Part of a small language model's weights.
Training: a variant of SOAP for these matrices, 3498 steps.
Each number is 128 + 24 x the weight over its row's rms, rounded and kept within 0 to 255. Layers, rows and columns count from 0. The size above them is the row's rms in percent of the matrix's.

# layer 10 attention value, 384x384, rms 0.0509, rows 353-365, columns 256-383
size [ 89  92  85  88  95  87  88  82  92  90  87  92  85]
[[115 141 147 102 143  95 151  89 151 113 131 118 160 142 133 139 120 134 111 146  96 167 110 132  82 127 184 135 126 158  56  96 134 127  97 144 135 124 105 145 101 143 131  89 145 129 154 117 151 135 141 157 118 125 148 105 132 147 116 202 178  75 148 134 146 132 124 139 145 124 121 156 100 127 172 100  83 114 133 179  71 143  88 123 132 145 125 106 149 114 116 147 115 196 155 149 137 139 157 133 160 134  97 105 104  79  99 108 150 163 140 110 113 120 102 158 155  92 118 157 104 148 148 104 133 156 153  83]
 [ 88 133 145 110 131 141 105  63 123 122 168 159 152 132 132 172 119 122 122 188 109 130  94 141 137 150 143 112 116 109 151 207 108  89 136 134 137 129 176 152 145 139 141 125 117 169 132 190 141 146 143  93 122 118 138 175 139 157 174 132 135 132 141 136 141 143 148 103 150 179 113 127 119 105 146 132 111 155 118 123  93 107 168 138  69 118 132 168 146 114 104 149 154 110  74 137 119 140 139 167  76 133 140 136 124 113 141 102 100 196 111 130 146 126 140 128 145 120 107 154  92 137 125 105 135 112 137 169]
 [109 124 117 118 154  88 157 108 156 128 160 176 136 158 191 160  99 132 121 173 120 137 117 139 126 107 140 107 148 111 138 131 120 159  64 149 136 153 137 133 144 125  98  91 125 101  95 143 104 130 134 161 160 138 122 130 140 148 126 121 167  92 116 147 133 128 137 123 106 141 141  89 104 106 143 126 148 151 120 156  90 121 145  95  94 130 155 131 136 137 143 117 113 138 155  96 119 123 120  74 107 149 127 138 115 103 143 152 118 109 104 133 163 166 143 127 141 102 152  87 149 105 111 139 105 152 130 144]
 [158 155 107 112 139 126 168 141 154 132 165 133 130 159 125  82 120 114 159 145 146 195 128 159 127 133 119 118 115 168 135 117 119 109 158 114 167 159 121 134 128 148 136 142 104 128 116 148 152 116 159  70  95  84 138 112 133 101 150 119 104 174 173  85 121 119 151 152 156 164 149 110 100 134 116 100 110 150 123 139 158 110 153 149 128 144 136 148 124 112 116 112 150 141 135 110 105 167 118 141 148 134 191 163 114 129  83 108 148 174 102  86 171  74 142 152 149 132 133 190 144 142 136 178  90 119 173 111]
 [130  70 117 130 217 114 162  90 132 143 172 128 132 123  55 105 132  80 126 131 145 156 104 134 166 127 115 144 122 147 140 111 110 113 142 136 117 156 117 136  90 109 122 137 129 149 100 154 114 134 108 161  94 119 151 140  85 149 148 133 122 136 119 147 150 132 119 161 117 141 130 145 151 154 114 116 115  72 136 134 128 163 123 121 153 112  42 134 122 170 126 167 129 164 120 143 104  78  86 134 151  85 129 117 140 131 101 108 135 139 125 152 129  84 106 125 120 113 151 127 122 150 154 190 103 158 150 171]
 [119 141 124 107 157 133 124  93 132 125 111 163 146 130  93  89 116 159 140 139 133 135 101 153  96  90  99 156 158 122 123 151 116 132 137 106 100  74 125 146 117 117 111 139  78 162 128  94  90 132  99 137 127 171 136 148 111 133 120  80 128 117 104  92  77 119 133 132 123 115 150 181  93 140 103 148 145 120 194 139  93 135 152 103 109 160 100 125 102 167  60 125 146 149 104 154 134 121 117 102 135 103 132 134 147  91 145 124 141 127 144 143 125 145 143 119 105 113 140 146 135 165 132 118 154 104 153 106]
 [163 132 143 151 170 166  85 141 104 116  98 155 126 108 125 130 135 118 110 132 176 131 113 137 125 176 122 120 133 146 107 125 131 110 175 148 154 132 114 142 133 167 146 115 148 152  93 134  88 177 129 138 143 130 174 153 135  94 138 133 127 150 122 118 112 138 139 153 151 110 118 129 115 159  95  88 166 118 116 109 120 135 130 128 148 140 115 104 128 144 154 125 154 129 106 120 134 124 160  83  89 154 143  83 145 105 163 108 133 131 130 120 143 126 123 131  83 121 109 138  65 153 114 147 157 140 144 104]
 [131  93 148  96 117 148 136 111 114  81 106 102 139 138 126 116 150 103 151 114 126 198 149 128 123  96 146 114 146 141 138 140 185 142 138 111 135 124  92 145 125 155  88 128 128 122 136 111 106 154 161  94 142 128 116 111  86 150 139 151 138 146 141 125 129 119 125 125 131 138 126  87 132 126 132 113 119 127 134 123 121 104 116 104 147 108 171 147 107 104 145  89  90 139 155  85 125 134 135 163 118 103 159  95 192 168 117 116 131 185 119  92 114 126 147 159 151 116 106 152 143 143 130 125 103 186 137 124]
 [146  99 101 117 107 156 121  89 133 132 165 137 121 120 133 149 134 141 147 146 122 125 129 136  97 171 116 138 165 122 135 143 132 133 102 118  84 111  83 123 131 128 118 166 126 107 165 144 145 155 150 114 115 126 142 119 134 167 154 143 134 175 131 101 166 167 129 112 117 119 111 141 119 117 139 125 153  86 161 125 123  71 107  90 115 129 110 126 104 130 106 136 130 166  97 121  92 142 101  84 125 131 130  92 119 142 196 111 102 159 159 122  68 136 108 129 180 117  88 111 150 136 138 133 137 127 137 135]
 [ 48  83 109 141  90 115 137 146 185 146 138  89 127  89 139 123 156 118 133 109 145 163 172 152 112 105 134 110 137 124 132  99 131 140 132  92 142 118 106  90 136 127 122 129 121  81  79 150 108 142 133 155 158 101 108 145 143 182 163 125 161 146 126 106 130 133 134 142 145 115 116 112 100 136  95 122 177 133 140 167 131 136 145 127 103 152 171 140 115 132 112 167 109 103 125 126 164 176  78 135 124 135 171 135 136 103  96 130 124  83  91 155 119 158 131 128 123 170 117 161 125 128 132 154 117 131  90  99]
 [158 188 150 103  99 144 161 107 108 125 138  71 167 113  81  83 142 161 134 127 171 146 155  96 137  89 128 138 117 148 139 147 112 145  82  86  78 126 122 145 131 122 111  93 130 133 146 128 173  92 164 144 148 102  88 126 133 103 131  99 139 127 120 131 112 101 166 107 170 131 154 120 150 124 123 151 106 145 101 168 116 166 116 155 118 142 130 129 120 139 139 150 131 185 120 141 105 153 161 148 162 143 128 147 133 104 121 108 104  97 142 148  95 140 165 154 142 156 136 147 103 156 110  91 121 158 126 120]
 [118 153 140 131 118 118 141 101 131 138  99 140 115 113 117 114 159 139 111 109 137 146 121 162 153 145 184 146 114 132 194 137 124 127 132 109  98 156 153 110 123 115  97 125  98 129 113 151 107 112 107 110 107 111 135 151 142 135  89 158 156  97 149 110 130  97 105 148 127 127 135 153 155 122 152 108 111 167 126 136 129 132 141 147 141 101 137 158 196 129 113 151 131  92 102 143 140 112 163 185 131  89 130 124 142 151 144 133 157 130 125 143 193 158 114 179 151 159 145 145  90 146 101 119 168 140 147 140]
 [102 116  94 127 100 114 139 142 145 120 192  96 133  93 166 101 142 114 151 122 142 160 103 109  96 129  99 151 126 169 135  98 175 100 121 113 141 124 119 160 125 129  98  96  93 118 164  81 136 133 149 142 117 111 120 133 134 137  94 163 137  71 109  98 124 103 125 154 131 162 110  95 166 155 169 145 131  88 133 115 130 150 123 121 137 138  95 124  82 109 105 131 103 112 116 168  87 139  99 100 156 119  98 194 143 106 140 107 141 143 115  91 146 114 144 167 114 126 139 155 103 108 125 100 162 124 132 126]]
# layer 10 attention output (transposed), 384x384, rms 0.0862, rows 353-364, columns 256-383
size [ 93  94  90  92  97  89  92  88  97  94  94  97]
[[116 147 103 169 132 135 134 145  89 109 116 158 102 138  64  94 181 108  99 149 160 114 143  97 163 166 129 173 123  79 200 151 109  95 127 115 124 122 100 128 150 140 133 154 123 156 108 150 153 133 153 121 137 115 107 128 113 155 135 135 110 127 100 113 138 117 108 125 106  92 150 103 107 104 124 111 180 123 137 129 156  90 122 143 145  84 153 121 149 111 109 134 119 103 102  93 133 126 114  77 148  99 150 102 145 104 129 147 163 126 109 116 145 128 137  94 135 113 131 152 144 131  96 165  97 154 116 166]
 [145 131 105 148 133 143 162 111 113 198 158 127  76 118 131 102 154 148 131  75  99 115 103 117 114 134 154  97 142 149 150 121 127 160 132 146 134 124 144 126 137 120 120 152 158 107 124 105 130 140 108 134 129 155  96  94  96 154 122 100  51 114 131 123 103 129 121 115 150 114  64 132  91 108 118 121 144 147 112 134 166 127 112 173 131 155 115 138 119 128 118 128 115  98 159 110 129 131 136  78 151 137 139 138 150  93 104 145 104 121 108 113 144 130  86 127 114 120 128 140 173 114 113 137 162 137 145 122]
 [147 113 166 106 119 132 118 118 117 145 100 101 132 100 135 122 158 129 110  96 130 160 132 135 129 135 133 142 145 120 138 169 144 118 185 113 145  92 139 138 123 119 149 134 135 102 134 109 134 123 136 134 124 140 106  88 104 142 155 139 121 127 166 163 138 129 134 146 150 105 132 122 104 146  66 118 151 134 107 108 137 112  91 182 161 124 153 103  80 106  70  74 151 167 121 149 149 156  63 111 119 100  95 136 123 102 142 130 123 102 139 177 105  77 154 127  96 149 117 135 112 148 118 121 146 115 126  77]
 [ 72 143 109 184 138 110  92 119  66 144 117 115 145  60 148 133 125 129 118 129 193 133 103 132 120 123 115  75 152  85 164 119 142 110 142 112  85 147 148 124 133 103 166 134 121 113 103 118 116 124  99 155 177 155 103 130 107 127 102 127 139 126 128 133 116 127 114 169 153  76 121 159 131  90 154  90 154 164 155  83 152 109 106 156 128 123 120 142 109 107 137 115 118 160 149 107 145 121 159 127 129 137 110  84 110  84 150 138 122 141 149 116 112 140 110 137 119 158 157  83 132 124 114 112 145 117 134 139]
 [ 55 134 136 122 131 146 122 152 141 139  62 123 160  73 107 121 118 123 130 153 147 143 143 109 124  86 134 117 109 135 137 125 128 122 163 110 125 179 151 139 165  96 145 126 119 113 132 127 185  85 108 125 140 114 109 131 136 120 152 123 129 110 126 129 108 106 111 120 134 115  80 108 131 150 148  90 128 192 185 125 122 129 120  69 118 121 124 113 123 112  89 123 133 115 121 122 116 120 127 147 143 169 120 138  85 161 144 157  88 114 101 122 133 175 118 168 140 124 128 117 114 119 110 141 145 159 120 124]
 [156 133 111  75 119 150 124 171 107  92  93 125 114 175 158 121 112 106 132  97 137 112 128 121 132 116 152 119 152 129 106 104 110 148 135 155 134 146 116 139 153 114 149 129  87 120 146 135 153 138 140 115 146 117 129  81  75  97 148 178  90 131 155 113 140 135 146 150 154 182 135 131 162 120 120 167 108 161 109 146 119 121 145 127 115 144 112  98 128 123 137 142 109 118 156 133 154 120 152  87 144 183 128 102 146 135  96 135  98 113 132 102 125 119 127 100 109 125 168 116 130 137 160 150  85 155 131 122]
 [115 161 105 156 169 130 132 168 130 116 147 135 133 144 126 134 114 109 138 147 118 130 112 143 143 108 152 132 110 121 131 127 116 151 103  82 100 115 159  86 137 136 108 140 135 114 114 121 160 128 118 161 116  82  98  88 165 139 159 125 111 161 125 150 144 157 133 170 103 143 143 133 148 128 174 186 140 164 140 169 150 105 119  99 127 113 133 135  84 165 125 103 122 136 115 120 150 118 132 178 166 169 109 159 100 123 125 147 112 135 170 151 128 138 154 166 152 107 109  90 164 178 124 120 137 139 122 110]
 [ 90 165 132 140  98 125 147 101 140 107 132 119 115 120 154 133  90 141 109 121 116 119 113 129 165 117 126 121 136 129 121  95 150  95  64 123 115 126 208 149 118 125 134 108  95 128 119 165 101 101 108 127 153 119 136 107 139 136 118 123 144 141 130 153  98 120 137 120 122  99 138 137 105 147 113 143 174 141 118 106 115 147 124 107 121 142  95 104 122 119 121 141 155 102 151 126  82 135 118 115 151 104 123 141 108 112 139 151 150 121 136 142 113  93 101 109 126 149 113 142 128 105 124 137 145 125 148 169]
 [104 142 116 124 128 106 185 151 167  87 115  94 117 133 195 115  83 129 148 110 145 149 136 155 128 124 140 110 148 155 113 112 153 141 150 128 132  99 154 156 159 148 139 143 113 117 116 140 136 105 106 121 110 147 138 148 121 155  81 137  93 127 144 122 134  93 142 121 139 126 144 161 146 152 145 152 150 112 151  70 108 116 153  99 129 107 152  76  92  76 122 138 106  91 137 140 137 141 130 146  85 121 177 160 130  89 134 137 133 112 122 150 145 143 124 159 114 112 154 140 119  89 139 152 161 105  68 174]
 [141 184 157  86 134 124 140 125 116 124 103 129  99 126 115 128 100  93 121 150  90 117 132 157 151 166 141 130 127 118 117 160 146 138 166 140 144 139  76 141 125 104  91  88 129 133 129  92 136  64  93 108 106 126  96 133 157 125 110 114  69 143 128  92 111  87 125  99 107 135  98 150 136 118 120 137  90 131 166 113 137 108 126 131 153 123 150 145 121 142 154 121 131 174  82 136 153  81 117 113 123  95 129 143 122 170 126 128 134 164 161 109 107 129 125 142 137 114 163 133 128 115 110 109 160 136 187 176]
 [137 108 113 157 133 125 122 130 136 131 111 153 110 131 162 161 131 144 120 176  69 147 145 150 117 182 107 150 105  94  72 108 130 112 111 154  82 105 145 115 152 131 128 118 147 140 129 122  94 168  89 142  96 101 137 160 103 172 148 151 100 115 122 110 129 141 117 104 110 135 116 143 111 139 158 141  97 114 148 111 123 119  95 113 136 116 133 129 169 121 108 137 106  76 106 107 136 164 144  88 103 148  94 117 128 153 127 129 122 117 129 116 118 145 120  92 144 104  95 203 141 110 128 150 105  93 118 149]
 [173  73 125 116 120 153 109 140 128 102 128 158 123 122 111 126 145 110 128 150 136 127 141  96 161 105 138  93  95 140 102 130  96 100 116 136 140 145 133 135 137  91  88 122 140 159 137 162 131 136 197 123 186 110 114 128 126 121 160  81 151 175 157 119 106 107 137  97  85 120 119  78 140  82 135  91 110 114 108  96 125 123 116 152 133 131 146  85 112 122 151 137 162  86  93 129 136 130 136 140 150 154 108 117 124 142 132  95 115 136 143 121 130 113 145 107 109 144 113  85  98 101 115  78 167 140 141 124]]